config = dict(
    num_hidden_layers=12,
    hidden_size=256,
    num_attention_heads=4,
    num_key_value_heads=4,
    head_dim=64,
    intermediate_size=320,
    vocab_size=6659,
    hidden_act='swiglu',
    norm='rmsnorm',
    norm_place='pre',
    norm_eps=1e-05,
    positions='rope',
    rope_theta=10000.0,
    rope_fraction=1.0,
    qk_norm=False,
    attn_scale=0.125,
    bias='none',
    tie_word_embeddings=False,
    parallel_block=False,
    init='uniform',
    init_std_qkv=0.029,
    init_std_o=0.00593,
    init_std_up=0.029,
    init_std_down=0.0053,
    init_out_by_depth=True,
    optimizer='muon_variant',
    learning_rate=0.00882,
    lr_mult_down=0.7,
    beta1=0.93,
    lr_head=0.00571,
    max_grad_norm=2.0,
    warmup_steps=200,
    schedule='cos',
    final_lr_fraction=0.03,
    batch_tokens=[32768, 65536, 98304],
    max_seq_len=256,
    doc_mask=True,
    train_tokens=378000000,
    max_steps=6361,
    dataset='wikipedia_en',
)
Each number is 200 + 40 x the weight over its row's rms, rounded and kept within 0 to 999. Layers, rows and columns count from 0. The size before them is the row's rms in percent of the matrix's.

# gate: layer 9 MLP gate, 320x256, rms 0.125, rows 248-314, columns 32-63
# up: layer 9 MLP up, 320x256, rms 0.124, rows 248-314, columns 32-63
# down: layer 9 MLP down (transposed), 320x256, rms 0.0746, rows 248-313, columns 32-63
gate248,095,243,224,132,179,164,214,180,174,173,239,184,172,176,173,209,234,189,313,207,186,242,170,243,260,251,172,214,253,250,186,218,218
up248,100,195,162,206,313,242,239,178,197,194,266,173,183,195,228,211,255,175,195,237,235,153,176,145,145,149,149,254,225,219,205,181,245
down248,096,230,236,170,193,219,207,185,193,199,174,213,272,218,214,235,234,206,177,202,196,199,166,221,196,222,209,207,99,236,203,71,263
gate249,095,135,170,244,176,197,177,208,219,182,195,185,130,244,241,143,192,234,168,132,184,154,237,175,145,143,221,198,184,209,181,169,245
up249,095,206,215,244,220,190,191,231,224,236,224,99,177,237,232,147,139,255,182,227,187,223,226,175,149,223,232,226,241,161,210,165,208
down249,102,207,172,239,266,250,171,204,202,226,224,202,189,170,100,242,187,195,200,153,207,200,205,246,219,187,170,228,164,203,232,210,171
gate250,103,216,202,256,242,195,210,144,192,211,240,250,184,217,155,216,252,251,218,236,176,173,178,209,206,137,208,190,163,201,211,199,222
up250,077,215,197,252,216,105,251,181,204,219,224,239,222,228,157,296,149,202,203,185,227,205,200,160,214,104,201,242,189,191,189,187,163
down250,100,190,232,167,178,145,128,210,244,248,209,167,212,88,278,278,186,159,185,219,92,168,205,158,297,238,160,246,179,254,268,189,227
gate251,096,153,237,122,163,172,237,176,139,184,135,215,136,144,255,249,230,227,171,216,220,247,234,121,234,201,257,221,200,169,186,139,231
up251,099,156,202,214,270,167,153,229,280,165,191,144,202,187,215,180,154,208,179,202,186,236,220,255,136,209,171,159,204,151,178,183,196
down251,098,208,177,168,244,245,137,173,192,248,178,222,166,192,253,217,282,196,206,257,215,246,157,157,235,177,247,210,212,160,159,165,248
gate252,093,210,140,155,182,142,140,158,227,129,243,251,218,172,204,171,220,209,300,257,244,215,244,207,204,205,250,228,179,128,176,190,261
up252,097,204,197,218,194,210,212,158,266,197,133,206,193,212,163,153,182,176,272,101,238,200,244,205,205,165,200,165,156,278,187,190,217
down252,097,185,116,186,284,207,215,171,175,163,174,235,239,159,270,211,198,199,200,205,214,192,166,195,141,156,191,246,240,210,216,174,151
gate253,103,220,243,244,197,192,171,182,180,169,180,117,246,233,228,213,118,226,290,214,166,243,238,232,106,171,255,202,200,129,187,225,180
up253,107,218,158,152,206,132,224,233,236,199,206,217,239,162,166,247,289,223,202,189,169,187,235,198,158,167,150,195,197,243,193,233,135
down253,103,164,172,265,232,237,174,152,227,179,242,192,237,201,221,173,224,221,163,245,239,187,194,180,176,208,239,182,151,183,201,149,176
gate254,095,207,135,234,184,214,201,189,158,194,195,148,203,205,215,143,190,201,197,270,176,187,200,134,212,152,191,134,200,192,165,172,184
up254,099,191,199,153,161,291,194,168,204,172,245,194,183,266,273,195,109,202,219,257,137,219,225,217,183,138,170,136,217,138,233,175,159
down254,096,184,133,214,165,162,188,196,178,220,188,219,224,147,243,249,178,158,207,200,148,209,166,195,224,180,139,188,169,206,203,166,216
gate255,097,144,206,184,147,151,212,235,213,240,142,192,166,194,165,182,198,205,262,261,184,228,205,158,178,198,201,219,236,163,222,165,219
up255,097,121,206,227,180,279,205,175,216,228,184,254,223,187,187,181,189,218,124,217,252,238,258,192,169,220,167,155,232,219,152,197,240
down255,097,202,171,212,266,272,236,198,129,199,235,180,273,190,240,167,150,183,183,293,114,194,230,185,186,137,262,182,166,265,232,235,112
gate256,098,146,175,183,149,205,267,225,235,185,232,162,197,174,156,199,251,226,145,211,245,265,165,209,184,239,191,197,192,209,196,187,200
up256,101,260,183,219,217,177,199,210,182,268,210,229,151,251,197,116,163,169,171,185,193,200,203,214,273,169,256,159,151,121,191,210,203
down256,096,169,152,179,211,184,204,173,154,228,153,238,203,206,236,183,153,231,165,170,203,230,194,234,170,192,142,172,170,182,173,205,261
gate257,099,213,194,145,162,245,261,246,135,160,219,191,200,194,162,186,259,220,195,194,195,216,205,228,214,148,143,188,138,183,209,228,210
up257,104,204,183,319,102,117,209,196,203,150,115,205,255,132,218,197,242,234,226,148,122,178,206,241,141,177,208,262,244,203,196,234,251
down257,101,217,197,168,167,143,156,199,236,215,187,192,171,158,93,121,189,260,182,213,152,146,165,216,223,226,229,167,233,186,240,232,219
gate258,105,223,195,165,149,178,161,171,213,164,227,173,209,145,181,254,202,172,294,178,193,212,200,182,172,221,228,189,339,169,176,246,257
up258,105,270,141,267,168,202,214,193,150,236,162,177,238,241,244,235,229,215,246,208,205,198,184,216,109,186,203,189,240,187,198,137,118
down258,098,195,209,283,240,185,170,155,226,208,167,203,199,220,194,233,253,218,254,267,223,216,276,113,187,195,245,220,185,213,223,228,168
gate259,102,181,174,140,183,139,316,221,208,132,219,187,192,208,276,173,217,259,248,176,208,158,169,249,165,171,240,219,229,233,203,163,221
up259,099,173,175,202,208,353,279,207,182,252,229,151,230,230,291,144,198,221,210,215,181,162,212,244,212,200,184,214,168,190,223,250,297
down259,095,167,208,216,181,249,219,202,216,157,284,147,249,189,138,138,230,180,180,264,237,201,207,208,162,246,202,241,205,169,215,269,240
gate260,101,203,141,200,228,221,187,215,161,212,160,222,227,198,232,171,172,253,275,201,113,186,171,127,179,133,165,186,216,256,222,169,170
up260,103,190,182,156,243,216,127,189,148,190,150,207,238,184,192,140,112,176,111,273,281,290,166,201,189,106,276,135,135,166,164,164,218
down260,100,145,213,231,240,192,93,184,211,169,199,200,231,167,244,155,223,195,191,242,195,215,114,192,188,135,137,198,183,226,243,174,62
gate261,094,145,199,172,242,200,194,226,218,187,222,177,167,182,151,148,298,233,210,232,165,267,189,207,73,161,181,238,224,220,194,138,197
up261,094,240,190,98,165,274,131,258,174,262,166,188,184,211,197,126,219,148,169,221,194,224,179,192,184,158,258,160,169,240,218,178,222
down261,098,222,259,199,225,333,210,129,222,138,201,215,244,161,217,225,205,216,188,178,179,201,141,257,210,186,239,170,247,112,246,217,259
gate262,094,135,68,132,210,165,212,213,244,98,168,235,209,155,169,185,196,192,259,236,203,172,179,161,209,224,155,177,197,209,220,140,187
up262,094,175,202,137,276,192,183,189,255,157,212,147,262,258,197,134,219,134,195,70,220,210,276,214,212,212,216,236,186,196,232,282,156
down262,098,206,178,278,237,132,265,167,221,137,177,214,186,164,181,161,224,223,167,204,111,118,292,190,285,181,261,230,168,192,155,206,238
gate263,095,193,152,147,261,142,199,195,238,175,228,141,169,224,188,254,236,165,250,199,229,161,189,208,211,205,212,202,188,235,235,236,237
up263,095,242,216,302,154,216,181,202,204,175,168,141,191,190,190,182,212,203,233,245,211,143,213,258,251,231,200,139,239,234,240,41,193
down263,097,237,170,193,223,158,189,243,209,201,215,252,175,142,185,275,136,161,219,211,260,195,202,162,226,213,158,248,251,219,181,269,231
gate264,104,208,226,220,208,201,189,182,210,212,212,232,122,212,231,225,229,238,291,198,164,239,195,248,230,182,261,171,203,213,298,216,185
up264,095,227,215,155,155,182,176,220,186,312,208,175,199,190,174,140,212,223,224,198,169,161,147,230,130,236,190,200,185,182,185,261,226
down264,097,184,226,164,225,162,171,232,192,145,203,201,158,157,221,259,245,201,185,258,119,225,179,203,136,242,255,214,200,222,194,197,267
gate265,098,228,168,209,124,168,173,258,197,206,203,184,243,139,221,158,301,204,156,242,186,196,228,172,187,179,233,185,215,204,192,227,189
up265,095,255,214,266,225,180,189,180,241,232,165,132,222,154,259,199,189,181,157,242,271,175,186,199,196,229,228,230,167,158,163,255,178
down265,097,245,153,211,140,166,144,216,250,215,234,182,180,164,229,174,152,159,196,204,213,241,132,232,232,181,174,185,233,198,199,245,185
gate266,098,166,189,231,271,216,256,222,201,164,165,218,219,203,198,263,180,250,205,169,201,203,177,211,168,214,151,237,199,258,154,289,232
up266,099,180,240,240,232,219,198,171,242,194,209,167,235,167,202,178,210,215,139,168,265,152,304,182,185,219,187,216,261,209,243,206,224
down266,104,194,163,214,219,155,191,228,160,142,234,203,205,215,143,176,181,225,124,173,204,200,240,181,196,254,217,162,130,237,112,232,254
gate267,088,241,198,251,195,142,195,203,189,118,171,193,192,153,219,289,172,239,285,132,185,210,140,182,198,190,231,149,228,184,243,244,215
up267,082,248,212,240,259,244,293,144,147,172,123,211,168,213,180,176,202,192,200,163,202,157,187,218,160,236,195,173,165,248,219,251,229
down267,095,178,174,224,160,240,171,232,231,335,165,141,297,204,240,232,236,210,186,237,143,198,187,197,155,178,204,136,228,219,166,198,189
gate268,104,170,258,216,235,203,204,183,202,193,203,194,270,249,207,140,318,280,287,141,152,239,171,233,159,192,211,204,226,182,195,141,169
up268,108,192,250,212,150,187,219,207,199,124,206,157,182,132,253,230,269,206,238,157,244,165,214,225,158,217,212,225,270,247,144,241,205
down268,106,154,229,201,142,126,188,273,227,174,197,156,198,214,181,126,233,158,142,230,214,257,211,276,197,196,243,158,158,260,164,220,139
gate269,104,138,145,129,143,189,175,205,148,184,200,250,144,245,206,167,179,231,152,223,248,168,201,212,205,190,243,215,243,232,142,281,244
up269,101,129,166,192,241,193,203,150,242,171,206,199,151,264,180,271,226,163,245,121,223,281,180,201,276,241,137,165,243,202,189,174,221
down269,102,225,186,146,314,162,177,215,169,239,222,182,212,191,136,183,210,146,187,182,224,241,213,194,174,276,197,231,170,221,208,237,178
gate270,099,216,213,233,182,167,191,250,112,198,211,229,231,193,231,179,153,208,245,213,175,166,213,173,167,164,306,311,234,225,215,175,135
up270,107,170,173,199,171,240,198,200,254,110,221,267,190,190,173,232,149,222,242,182,238,258,264,194,224,209,217,189,255,187,273,181,172
down270,100,212,176,179,165,235,171,186,228,174,234,148,170,168,194,156,164,190,241,217,199,228,182,153,174,252,159,204,237,139,246,249,151
gate271,097,214,230,249,202,212,119,182,164,212,186,211,162,200,238,241,221,225,210,232,278,207,185,194,143,104,270,151,198,232,147,134,249
up271,103,231,212,227,286,168,147,218,192,223,166,143,232,197,239,197,157,144,216,226,192,233,180,237,193,167,168,185,195,224,213,156,157
down271,101,170,190,229,169,262,229,136,201,209,122,209,164,189,181,99,183,225,263,220,260,225,169,220,204,262,214,185,200,155,202,168,208
gate272,103,148,146,214,147,203,225,260,211,202,160,213,204,238,220,191,199,193,221,216,258,215,210,205,174,202,252,173,159,181,243,246,238
up272,097,204,279,202,136,162,229,231,202,184,274,214,292,138,186,171,214,240,235,188,182,208,239,153,231,205,241,139,160,164,124,184,247
down272,102,187,272,160,200,156,213,292,203,244,247,188,292,228,155,204,121,184,177,197,155,174,195,234,186,191,217,214,211,199,118,248,214
gate273,094,168,244,209,206,153,239,261,248,183,180,191,151,142,193,186,195,254,112,221,199,157,141,249,187,151,157,216,216,262,190,205,202
up273,104,151,157,224,240,265,177,248,252,163,252,232,261,165,292,214,154,183,204,172,177,183,280,286,294,204,210,182,169,214,119,134,156
down273,105,152,219,171,255,211,222,227,194,139,193,239,197,232,197,234,211,152,240,261,138,223,195,186,198,256,218,198,196,217,203,131,146
gate274,100,186,208,213,197,277,184,252,215,154,206,335,208,164,170,231,237,205,215,263,162,158,117,239,185,155,179,195,196,179,174,220,217
up274,103,136,285,152,143,199,118,196,196,155,165,109,192,204,239,253,185,209,209,241,144,130,189,185,180,171,155,186,216,159,232,284,262
down274,098,156,190,175,201,270,116,189,207,173,251,212,150,206,170,195,202,188,193,188,190,133,212,143,207,246,123,226,131,259,231,195,314
gate275,101,154,251,175,254,136,212,288,233,226,164,200,193,273,208,195,191,178,201,181,202,233,300,252,235,197,126,231,243,142,179,212,133
up275,104,185,189,224,193,145,220,173,228,157,193,219,137,177,198,259,234,197,172,217,160,238,221,166,240,198,234,228,202,244,228,179,224
down275,103,186,208,248,243,222,205,204,114,110,161,220,223,208,165,226,193,180,205,254,258,138,107,157,164,288,162,237,282,235,243,124,258
gate276,107,230,180,277,248,187,295,271,255,204,187,214,153,139,240,214,152,241,206,214,204,224,206,240,193,219,273,215,230,185,157,161,230
up276,113,213,202,152,239,264,181,125,122,203,175,162,204,167,283,193,193,241,213,198,288,281,237,235,213,212,195,237,210,156,122,211,177
down276,104,264,170,175,197,205,238,229,240,166,242,207,221,210,219,170,251,228,215,219,227,229,222,212,183,197,237,182,255,229,114,193,241
gate277,104,240,189,183,111,231,178,196,240,202,204,193,188,252,183,213,200,222,193,194,183,229,164,172,255,214,186,234,179,209,216,187,291
up277,104,231,141,216,223,218,157,272,263,189,157,276,202,193,227,137,209,95,179,239,244,153,150,198,225,255,215,166,166,248,176,182,157
down277,094,231,182,174,245,148,189,258,201,138,175,183,143,191,132,211,212,101,254,115,273,223,235,195,179,179,174,155,215,144,217,214,209
gate278,105,223,240,288,142,202,206,273,292,198,170,149,145,296,220,125,336,186,166,210,185,256,211,231,253,242,284,164,204,202,194,132,271
up278,106,192,254,234,227,238,217,207,239,217,249,140,187,173,200,255,146,152,196,209,216,85,212,193,202,185,207,141,176,221,215,186,177
down278,109,234,212,142,177,178,139,229,188,198,185,177,209,209,174,247,144,232,211,184,225,172,214,187,211,170,208,192,187,193,264,181,112
gate279,101,209,176,178,158,111,136,161,203,90,202,121,200,168,221,219,222,246,201,229,154,280,221,106,246,208,219,153,182,214,253,156,176
up279,098,255,123,207,169,143,195,151,126,141,242,166,303,172,204,174,172,232,253,187,218,122,172,133,169,218,163,143,283,229,247,182,206
down279,108,155,154,174,155,12,258,211,158,203,163,207,200,140,192,192,235,148,178,176,187,255,212,194,169,170,164,155,220,159,203,215,217
gate280,096,188,206,197,260,197,181,192,126,205,202,134,184,133,204,147,191,160,152,226,191,316,156,215,154,178,164,171,178,181,248,206,177
up280,104,183,130,216,198,108,175,119,139,208,180,177,187,290,204,208,151,220,198,239,205,168,184,213,202,140,215,223,192,251,186,222,273
down280,102,196,129,200,175,248,234,244,195,219,294,200,203,254,201,226,168,208,188,143,115,177,271,233,132,139,151,168,186,189,216,202,161
gate281,102,205,152,215,164,244,205,191,117,225,251,178,190,158,246,199,121,219,175,163,256,129,224,161,161,235,186,148,200,182,234,214,241
up281,098,254,185,153,228,209,285,209,269,259,241,203,148,209,123,157,258,141,240,201,241,189,242,207,177,211,217,221,189,219,210,188,202
down281,101,159,183,218,209,139,218,195,258,212,196,269,246,184,240,249,154,292,194,243,256,197,216,167,147,190,237,280,216,211,215,192,229
gate282,098,134,257,164,188,185,134,162,240,170,241,213,229,89,210,231,244,222,183,185,233,220,175,171,279,176,192,218,231,137,235,123,200
up282,097,205,207,107,173,196,195,216,158,204,236,168,148,189,189,208,242,248,272,207,214,223,159,205,159,211,161,172,208,171,173,170,129
down282,101,250,135,177,251,150,251,183,229,174,158,124,244,250,151,208,220,264,169,218,308,163,195,215,176,209,123,127,169,165,198,256,236
gate283,094,218,248,242,195,142,201,187,162,156,212,227,173,229,179,171,194,218,218,111,197,195,157,163,216,151,238,166,206,205,151,220,206
up283,096,215,152,270,245,192,189,175,196,219,205,201,162,260,149,200,194,190,204,234,187,221,155,228,159,219,196,179,230,197,170,190,310
down283,095,174,202,208,231,107,207,215,189,189,242,161,179,159,168,248,197,250,168,240,224,225,203,247,230,272,196,175,198,175,204,132,233
gate284,099,248,166,196,224,196,227,204,229,201,224,299,126,236,179,265,288,245,263,124,164,130,170,236,233,251,204,170,168,195,232,179,135
up284,100,143,272,244,186,201,220,158,256,180,218,158,212,249,153,203,238,205,180,74,137,168,220,130,172,166,183,242,171,204,283,253,212
down284,101,243,212,235,236,215,181,134,189,212,238,195,197,117,184,219,235,125,171,159,182,207,200,168,219,166,236,297,156,216,224,114,305
gate285,098,252,184,203,211,233,157,276,226,191,204,166,243,203,190,191,210,283,209,220,190,148,195,201,161,209,165,186,183,309,197,195,196
up285,098,201,182,227,199,171,184,148,181,196,269,170,145,242,249,170,222,181,144,208,182,227,204,121,256,199,258,206,149,169,202,178,189
down285,099,256,248,217,237,152,153,156,203,226,196,198,166,164,233,195,230,270,239,183,117,203,160,201,209,153,234,275,200,189,247,227,124
gate286,111,224,206,212,112,156,167,160,236,163,172,147,194,164,225,196,212,171,198,155,231,208,260,167,151,196,248,115,212,226,158,215,220
up286,105,192,192,142,207,193,184,210,222,226,146,241,224,248,175,270,254,156,196,262,245,262,244,243,216,237,203,247,206,243,177,200,135
down286,102,221,192,235,178,194,237,239,167,174,183,265,221,273,172,151,204,235,257,236,181,229,269,214,274,236,188,237,203,254,172,195,168
gate287,101,106,217,220,193,223,176,187,129,186,244,235,170,223,229,224,183,241,211,287,162,149,141,186,198,200,105,208,187,244,205,205,167
up287,104,232,211,226,172,238,227,185,165,227,232,145,204,161,223,250,196,224,209,195,164,271,207,240,178,168,196,178,175,203,151,227,236
down287,104,203,231,98,187,209,179,182,183,256,150,218,258,139,209,184,194,170,195,142,246,266,197,207,139,276,197,218,113,195,224,191,213
gate288,101,238,269,206,211,215,215,230,172,158,222,130,198,145,220,218,182,251,175,124,232,159,180,193,244,202,149,233,262,207,214,207,196
up288,103,222,205,190,224,232,238,231,133,242,200,159,169,227,231,131,231,210,317,275,191,184,238,217,247,220,252,202,234,127,212,211,237
down288,094,191,154,204,212,277,256,150,127,198,245,122,172,104,215,188,237,165,265,171,129,275,210,178,160,290,218,205,182,147,150,141,165
gate289,091,225,235,186,211,138,229,221,198,157,274,255,228,287,141,180,238,107,233,246,158,226,161,173,184,178,184,201,175,260,203,220,262
up289,094,241,130,228,219,175,199,197,193,198,190,242,196,155,218,238,198,168,227,272,236,200,147,224,210,193,226,152,174,222,147,134,180
down289,095,258,208,203,174,227,188,194,214,126,169,162,229,94,255,149,213,236,229,234,199,178,272,230,251,208,185,239,202,216,217,217,181
gate290,088,184,247,145,237,218,181,252,237,155,209,249,219,284,242,226,204,175,182,92,254,310,146,198,196,172,235,234,235,183,209,204,224
up290,092,168,227,280,252,180,189,205,195,174,275,182,264,213,151,185,236,263,191,224,189,185,204,139,180,217,264,202,247,112,286,173,219
down290,098,169,161,204,148,227,243,196,154,214,239,249,283,234,212,225,272,179,219,172,216,133,262,211,227,209,198,156,229,170,272,229,187
gate291,095,170,204,211,192,299,150,139,159,240,263,179,238,231,148,233,277,222,191,198,150,254,190,165,200,227,232,176,293,98,176,200,155
up291,105,286,126,209,184,251,90,241,193,211,248,237,219,232,157,291,192,188,163,243,152,203,161,158,126,127,192,222,282,178,169,262,218
down291,105,190,195,197,214,265,235,126,167,226,244,303,149,261,151,238,125,207,170,148,146,243,207,196,102,205,242,229,225,111,211,192,179
gate292,094,223,227,243,258,213,188,182,193,155,239,221,166,274,280,181,191,206,182,192,276,270,270,212,224,182,134,187,162,200,237,270,156
up292,098,192,269,235,184,173,277,200,153,159,188,201,195,167,184,163,190,212,172,124,226,180,172,220,170,154,163,218,253,200,145,166,184
down292,097,228,316,178,213,159,173,206,235,174,236,283,131,163,225,198,153,201,227,260,77,246,229,204,219,212,239,133,236,221,166,165,165
gate293,095,137,191,202,201,179,229,195,170,162,183,200,180,235,231,261,226,217,266,238,272,230,175,186,175,229,219,221,181,187,189,215,222
up293,105,201,158,247,193,109,204,192,238,230,184,153,166,194,198,196,175,148,175,209,135,216,195,243,146,111,176,186,147,184,161,172,193
down293,101,169,149,232,224,274,270,199,230,199,237,207,172,272,254,228,308,152,177,184,229,248,127,193,230,180,234,139,234,152,150,207,135
gate294,094,177,206,113,218,234,220,189,158,200,165,224,184,135,191,239,176,185,213,179,194,157,297,258,216,251,178,157,208,158,210,190,233
up294,099,178,126,201,218,186,204,163,219,249,184,283,179,260,217,179,258,235,152,234,253,215,175,215,241,195,172,200,182,197,219,284,189
down294,099,165,240,162,169,231,198,219,194,182,182,185,178,236,172,221,212,180,193,125,196,183,259,143,273,213,187,179,217,218,132,161,186
gate295,108,263,223,210,287,189,300,246,168,251,162,253,132,166,286,202,157,162,161,255,162,222,232,183,285,208,170,166,220,208,152,190,154
up295,106,188,224,158,213,245,171,130,242,235,162,233,188,176,183,175,221,154,239,259,159,160,144,195,177,204,129,221,158,261,234,172,295
down295,115,186,147,208,257,171,172,130,155,199,232,166,143,171,227,190,210,240,317,155,205,223,185,192,205,234,203,133,189,253,213,180,228
gate296,115,230,238,229,282,225,181,212,149,101,229,210,197,146,163,122,205,189,182,161,149,192,189,219,212,192,176,234,176,209,148,226,220
up296,098,197,250,217,239,309,229,188,151,195,134,207,254,198,200,210,208,205,283,192,163,210,160,151,209,222,192,135,262,225,181,186,276
down296,104,210,251,228,192,233,137,156,179,189,158,255,220,268,158,194,133,232,214,231,160,212,196,229,188,155,216,173,199,92,201,185,231
gate297,102,153,153,166,170,166,244,191,239,114,195,209,134,260,254,177,192,254,142,237,177,236,164,208,288,221,289,147,202,249,228,162,191
up297,097,195,195,253,268,193,241,188,215,192,246,223,195,272,186,255,188,226,218,206,224,243,185,177,277,208,194,185,186,153,202,183,248
down297,096,194,189,199,215,177,297,232,167,273,176,235,263,212,203,160,165,221,187,174,125,220,129,180,193,175,180,223,165,222,172,161,125
gate298,103,162,196,169,291,184,212,244,211,192,265,185,171,219,184,174,172,206,308,220,183,210,175,203,175,231,231,198,168,171,201,110,200
up298,093,203,227,222,205,231,223,205,227,276,164,221,190,208,199,220,233,192,243,262,210,200,156,218,216,266,174,173,177,164,155,192,160
down298,106,179,277,183,224,188,198,222,178,264,158,258,229,201,221,173,175,172,244,221,196,153,141,173,225,224,171,131,207,168,188,234,116
gate299,097,215,161,242,188,215,118,222,196,179,236,167,161,131,203,212,174,222,216,186,145,158,240,252,184,181,195,130,231,215,311,236,168
up299,103,262,151,224,161,151,229,217,225,164,216,163,265,200,245,185,158,269,210,185,255,95,274,241,228,232,200,215,171,211,168,199,216
down299,099,180,220,181,97,285,184,173,149,238,228,222,228,199,244,248,175,154,239,129,200,246,172,154,230,215,274,220,197,172,143,237,204
gate300,097,273,196,194,216,167,195,221,159,173,163,288,189,171,158,138,178,109,242,235,226,241,225,213,247,197,136,169,241,197,262,149,167
up300,085,274,248,183,142,198,183,242,219,226,228,143,177,176,195,198,224,249,211,167,129,170,185,230,186,180,218,118,201,242,180,283,229
down300,094,223,261,219,221,264,166,177,142,203,185,209,187,200,192,186,220,231,277,190,218,217,175,159,159,203,223,207,168,248,184,240,127
gate301,097,199,127,237,198,203,165,237,182,190,153,179,148,186,218,190,228,225,245,243,258,189,220,228,181,120,217,129,226,171,233,145,193
up301,105,145,156,122,206,164,215,164,250,215,200,220,222,258,252,257,235,150,189,180,168,268,178,181,230,171,237,221,205,155,161,251,238
down301,097,223,153,222,205,239,236,261,111,206,194,178,172,170,205,231,149,179,200,207,180,172,211,245,162,177,223,198,182,243,207,168,205
gate302,102,149,217,240,213,151,147,242,257,151,178,288,212,129,127,152,194,198,245,217,153,248,267,234,181,237,215,158,153,178,190,234,167
up302,104,150,138,186,211,172,218,267,202,203,182,208,128,233,193,182,256,153,153,109,195,228,183,151,202,141,185,228,144,210,192,160,252
down302,102,189,169,251,163,214,246,152,240,182,155,203,170,174,158,229,277,119,166,207,219,201,176,264,162,214,235,172,206,255,158,212,194
gate303,100,179,256,229,196,147,192,214,99,160,103,157,205,221,133,185,211,178,197,156,186,238,235,209,217,214,210,158,251,210,137,211,209
up303,107,211,145,176,254,141,260,233,188,173,169,215,120,182,148,199,209,255,238,212,185,220,213,295,157,263,160,209,213,182,243,184,228
down303,100,196,202,246,140,149,226,208,201,201,183,150,191,191,260,184,141,202,256,216,188,198,215,276,221,204,167,115,226,195,146,215,226
gate304,107,148,285,215,169,277,138,164,205,240,236,227,268,230,245,225,130,270,191,205,157,270,207,168,201,241,237,200,174,192,216,230,211
up304,104,219,169,140,225,239,188,184,224,198,227,167,247,156,174,241,193,166,216,164,259,188,201,288,148,182,227,209,246,232,152,175,204
down304,098,201,177,184,282,259,192,209,165,217,135,192,151,194,257,164,170,227,192,196,107,127,221,226,221,167,242,252,205,200,282,237,208
gate305,096,257,275,206,203,253,205,183,211,230,138,179,158,310,209,228,217,211,166,213,183,267,143,238,232,123,263,171,198,223,166,171,216
up305,101,183,207,247,176,224,109,186,222,167,219,197,244,158,248,174,227,208,193,192,175,249,154,185,191,145,209,190,245,232,182,244,165
down305,092,215,197,242,141,229,291,244,184,160,147,203,169,172,236,280,204,166,257,254,216,236,280,205,223,157,211,168,233,137,155,213,148
gate306,097,315,251,209,246,166,253,294,174,180,194,148,185,118,275,128,219,186,247,143,165,205,202,165,217,213,218,244,231,218,168,232,155
up306,099,211,225,195,200,306,220,235,209,248,241,199,210,152,206,218,205,167,194,193,271,164,262,153,98,182,191,181,306,228,116,201,174
down306,099,132,223,181,238,275,237,136,239,158,255,246,245,154,198,153,221,234,241,251,207,148,241,217,214,174,119,195,218,207,231,264,226
gate307,098,133,148,253,128,240,186,194,262,159,193,239,192,241,171,166,229,172,202,128,124,256,223,215,228,116,228,153,282,228,164,226,259
up307,097,254,142,205,235,241,216,186,177,183,146,170,188,282,127,138,197,244,254,124,251,209,126,213,140,127,151,226,191,267,170,290,178
down307,099,195,213,236,147,148,240,235,228,113,206,158,154,206,196,183,231,242,208,236,189,224,165,147,270,108,213,237,253,108,158,267,111
gate308,102,205,147,239,199,243,205,210,203,222,182,156,217,182,238,167,230,281,204,173,150,206,246,160,157,195,237,227,219,239,265,183,151
up308,101,196,222,204,200,192,194,186,201,150,199,261,205,165,168,247,198,271,231,145,237,175,223,207,162,204,232,172,164,198,169,209,194
down308,100,140,186,275,190,210,120,236,235,200,191,167,133,95,168,194,230,189,129,185,224,115,212,256,118,191,226,250,166,223,219,239,237
gate309,101,219,152,177,182,242,224,200,119,152,214,188,273,140,178,178,193,170,165,221,181,179,190,174,223,165,189,218,128,127,206,231,196
up309,094,195,181,220,239,169,229,211,201,209,228,203,138,124,135,255,266,200,150,149,258,118,171,228,202,140,230,226,255,229,245,186,249
down309,101,215,284,183,195,207,185,190,225,228,233,156,266,248,152,155,220,204,175,224,325,154,199,261,167,195,225,248,166,245,201,164,153
gate310,098,176,140,166,180,239,148,281,217,203,170,283,107,225,219,188,227,188,259,174,235,170,225,304,229,205,165,239,144,139,199,252,204
up310,101,260,132,229,185,210,163,209,128,154,200,228,182,241,178,164,216,119,226,264,207,199,200,227,216,167,208,177,285,204,197,268,227
down310,089,224,81,150,147,188,195,178,207,188,149,260,188,202,228,173,195,189,186,187,275,208,180,219,216,197,186,121,249,185,184,251,264
gate311,089,202,185,260,242,248,237,211,157,168,174,223,200,212,201,273,179,210,133,218,189,126,217,213,189,168,200,198,143,207,177,230,228
up311,089,179,203,241,97,243,251,217,255,241,165,271,216,287,254,258,199,233,159,263,176,197,197,153,275,128,263,199,147,179,196,206,239
down311,091,228,193,184,171,244,171,166,198,217,163,225,196,179,189,182,141,155,208,217,226,251,176,217,280,193,230,203,176,209,236,110,184
gate312,099,180,217,209,310,151,192,140,106,154,186,249,224,232,248,245,211,214,213,194,219,201,201,176,199,251,148,208,177,121,202,178,250
up312,092,231,180,224,162,205,127,201,183,208,202,248,185,176,205,272,181,183,174,253,237,259,212,244,129,222,184,172,182,234,135,267,144
down312,096,215,246,166,106,215,188,141,180,241,130,174,204,122,225,231,184,255,168,242,252,252,179,172,208,169,267,202,257,216,218,164,247
gate313,100,201,205,235,196,200,161,203,109,216,223,177,193,253,119,169,155,161,193,219,152,197,266,229,174,255,187,249,218,196,245,136,233
up313,100,278,152,283,234,130,158,181,226,255,206,211,194,220,263,218,262,214,181,212,128,212,155,130,203,183,194,234,173,183,174,178,182
down313,101,197,196,153,245,161,248,192,184,162,253,276,161,216,171,243,220,244,212,207,190,208,192,239,198,106,195,264,210,211,202,230,157
gate314,097,71,253,227,178,196,195,228,226,171,285,255,212,238,194,211,187,149,196,186,188,184,108,162,135,221,228,225,221,215,173,163,140
up314,092,213,170,194,244,212,178,132,159,210,183,202,234,185,187,115,181,171,182,229,199,239,203,149,197,200,208,223,199,183,247,210,184